config.toml
norm_place = "pre"
qk_norm = false
bias = "all"
parallel_block = false
init_std_up = 0.0245
optimizer = "adamw"
lr_mult_qkv = 0.7
warmup_steps = 516
schedule = "wsd"
max_seq_len = 1024
max_steps = 5551
Each number is 200 + 40 x the weight over its row's rms, rounded and kept within 0 to 999. Layers, rows and columns count from 0. The size before them is the row's rms in percent of the matrix's.

# layer 5 MLP up, 3072x768, rms 0.0334, rows 2880-2890, columns 0-127
099,221,219,248,202,154,206,173,216,170,237,237,193,187,253,209,262,229,217,232,150,265,147,228,271,192,245,93,217,201,218,107,187,261,173,243,145,167,251,232,223,144,211,195,139,167,199,238,141,224,220,188,177,209,221,192,216,243,174,201,190,158,228,188,239,213,236,295,188,153,201,222,273,192,181,238,215,237,185,253,198,210,124,245,240,194,221,181,179,206,217,129,230,148,226,168,219,200,211,210,281,213,167,177,218,120,216,206,184,190,166,181,168,153,247,222,253,149,257,170,120,121,244,243,216,183,192,191,231
107,219,136,215,192,185,154,219,117,152,178,182,137,207,181,170,209,130,141,181,180,182,250,233,224,177,237,194,238,157,211,234,128,104,198,178,199,148,223,199,218,207,209,171,163,142,163,145,201,229,146,160,226,243,259,256,276,251,266,257,146,192,151,226,230,145,210,184,253,230,147,239,142,196,218,267,281,231,196,212,237,171,177,147,129,106,188,182,210,221,215,260,180,198,203,209,244,256,150,203,216,237,214,249,227,155,233,187,248,162,157,235,207,265,134,155,252,258,244,189,172,263,165,154,151,186,214,161,183
102,195,221,177,233,241,267,237,199,186,241,259,309,218,206,185,191,174,114,274,172,181,245,179,214,160,119,250,300,140,243,127,146,91,186,197,142,235,253,210,193,244,242,202,187,248,211,189,269,194,169,257,156,176,209,252,211,225,141,236,204,204,210,247,150,287,308,183,265,300,191,311,190,231,130,267,188,208,223,169,225,174,188,190,175,163,262,208,181,281,189,199,196,224,229,282,206,212,171,228,204,217,162,163,176,186,227,143,130,199,219,247,267,184,189,141,178,196,169,138,276,179,127,215,232,226,179,214,161
104,204,178,153,184,260,180,155,194,245,229,209,206,197,173,182,249,265,292,191,187,212,145,258,182,152,291,146,225,187,135,126,221,168,190,168,233,247,205,179,171,152,174,157,197,165,178,240,169,178,113,238,182,266,150,125,232,284,201,143,196,199,285,247,223,237,209,204,148,191,127,256,240,238,211,236,258,228,149,168,229,263,192,200,158,188,233,155,229,194,240,250,231,218,201,167,196,260,131,207,152,221,142,177,189,147,131,253,195,192,196,233,201,132,198,173,222,218,250,211,242,265,173,220,191,142,216,189,258
099,183,194,220,208,195,180,296,216,213,182,219,152,125,188,163,262,281,193,242,175,196,185,250,224,123,191,173,114,191,155,139,185,104,196,170,213,191,219,260,217,238,239,134,161,235,134,148,243,181,167,299,119,233,222,224,199,170,194,184,198,169,223,228,203,142,166,141,231,187,239,171,261,238,208,253,205,190,222,125,244,163,190,216,241,242,214,188,171,151,239,224,245,210,165,176,227,176,121,270,162,178,206,206,248,158,302,192,226,233,238,160,186,210,242,149,130,191,233,179,227,189,239,207,209,216,222,192,201
088,95,141,182,176,208,185,233,193,200,218,214,269,193,174,122,172,166,203,258,169,175,97,183,213,154,246,174,222,126,222,203,196,206,189,217,126,179,165,192,213,187,241,154,240,236,178,203,246,185,225,246,212,226,179,222,192,174,217,262,163,195,213,276,189,200,118,122,208,216,247,140,226,170,280,240,260,199,218,184,202,194,233,181,191,203,192,181,165,259,234,231,208,178,148,209,197,184,144,216,231,159,256,210,228,196,210,130,176,143,163,264,219,188,179,186,170,265,239,232,223,143,231,242,225,295,253,237,115
103,160,256,213,253,155,258,203,237,238,220,196,237,177,231,253,171,199,184,238,213,160,225,172,224,216,170,180,196,189,210,138,207,136,148,142,210,290,231,149,198,219,301,232,180,136,180,239,181,175,225,212,158,158,238,205,224,285,211,231,188,225,254,245,201,150,299,200,236,223,173,244,151,202,159,274,140,202,228,238,113,198,223,193,232,153,256,215,222,151,252,200,120,152,200,208,223,114,207,194,195,135,173,181,183,203,136,220,167,260,158,274,185,217,190,200,208,142,193,162,196,270,216,189,172,216,168,273,181
100,151,141,180,165,202,171,181,181,179,166,243,201,168,190,162,239,136,231,197,114,170,244,212,145,177,159,178,174,189,172,206,185,167,157,202,146,169,202,148,235,178,164,171,233,246,181,273,277,184,118,247,295,206,233,192,141,189,194,206,148,200,135,210,259,258,187,234,289,224,173,181,174,264,163,167,266,164,220,222,185,210,156,224,186,152,253,149,159,164,258,118,182,222,199,180,224,197,266,181,249,294,221,235,298,186,177,177,185,252,207,197,168,157,172,204,219,167,195,181,168,157,274,206,229,194,212,195,209
091,159,213,142,209,207,227,138,173,189,232,213,185,154,199,253,142,150,157,226,134,272,266,224,262,197,177,173,177,156,187,132,280,239,207,195,152,213,173,177,230,213,176,186,249,178,126,208,214,232,144,168,168,200,212,243,180,237,195,208,156,196,172,235,146,195,257,155,231,206,143,231,181,276,209,268,222,189,178,202,170,185,164,209,213,169,226,170,229,237,205,207,132,159,214,247,174,231,273,235,209,194,194,136,191,185,264,137,180,236,202,155,235,170,134,196,230,160,128,212,194,217,138,170,264,193,211,211,196
104,174,179,186,234,196,138,128,202,145,214,219,208,218,167,224,242,233,179,176,188,173,185,244,226,159,209,116,164,167,278,212,230,177,258,197,142,115,201,155,198,203,154,163,268,244,172,245,192,176,121,214,190,157,205,245,224,162,215,205,128,212,216,231,212,141,188,198,197,161,233,144,246,192,266,142,222,145,237,223,193,309,104,228,185,218,214,155,176,144,234,181,178,158,182,147,198,120,153,212,235,228,226,69,152,253,256,244,216,243,141,250,148,190,227,164,171,198,172,191,159,245,150,251,234,192,195,230,178
101,251,194,249,159,212,155,191,208,207,132,132,179,241,255,153,224,129,160,217,191,255,246,187,191,186,180,226,201,137,268,178,258,192,149,253,164,171,218,208,268,176,259,121,256,256,138,116,245,169,193,263,263,244,236,199,180,296,190,185,187,203,254,219,151,241,180,194,175,197,193,202,186,210,236,200,188,233,211,169,212,175,122,186,160,198,261,222,195,175,195,134,215,162,284,217,192,170,262,211,241,182,161,187,243,166,223,143,112,274,247,240,230,137,178,171,205,149,226,220,193,228,246,156,182,249,265,156,262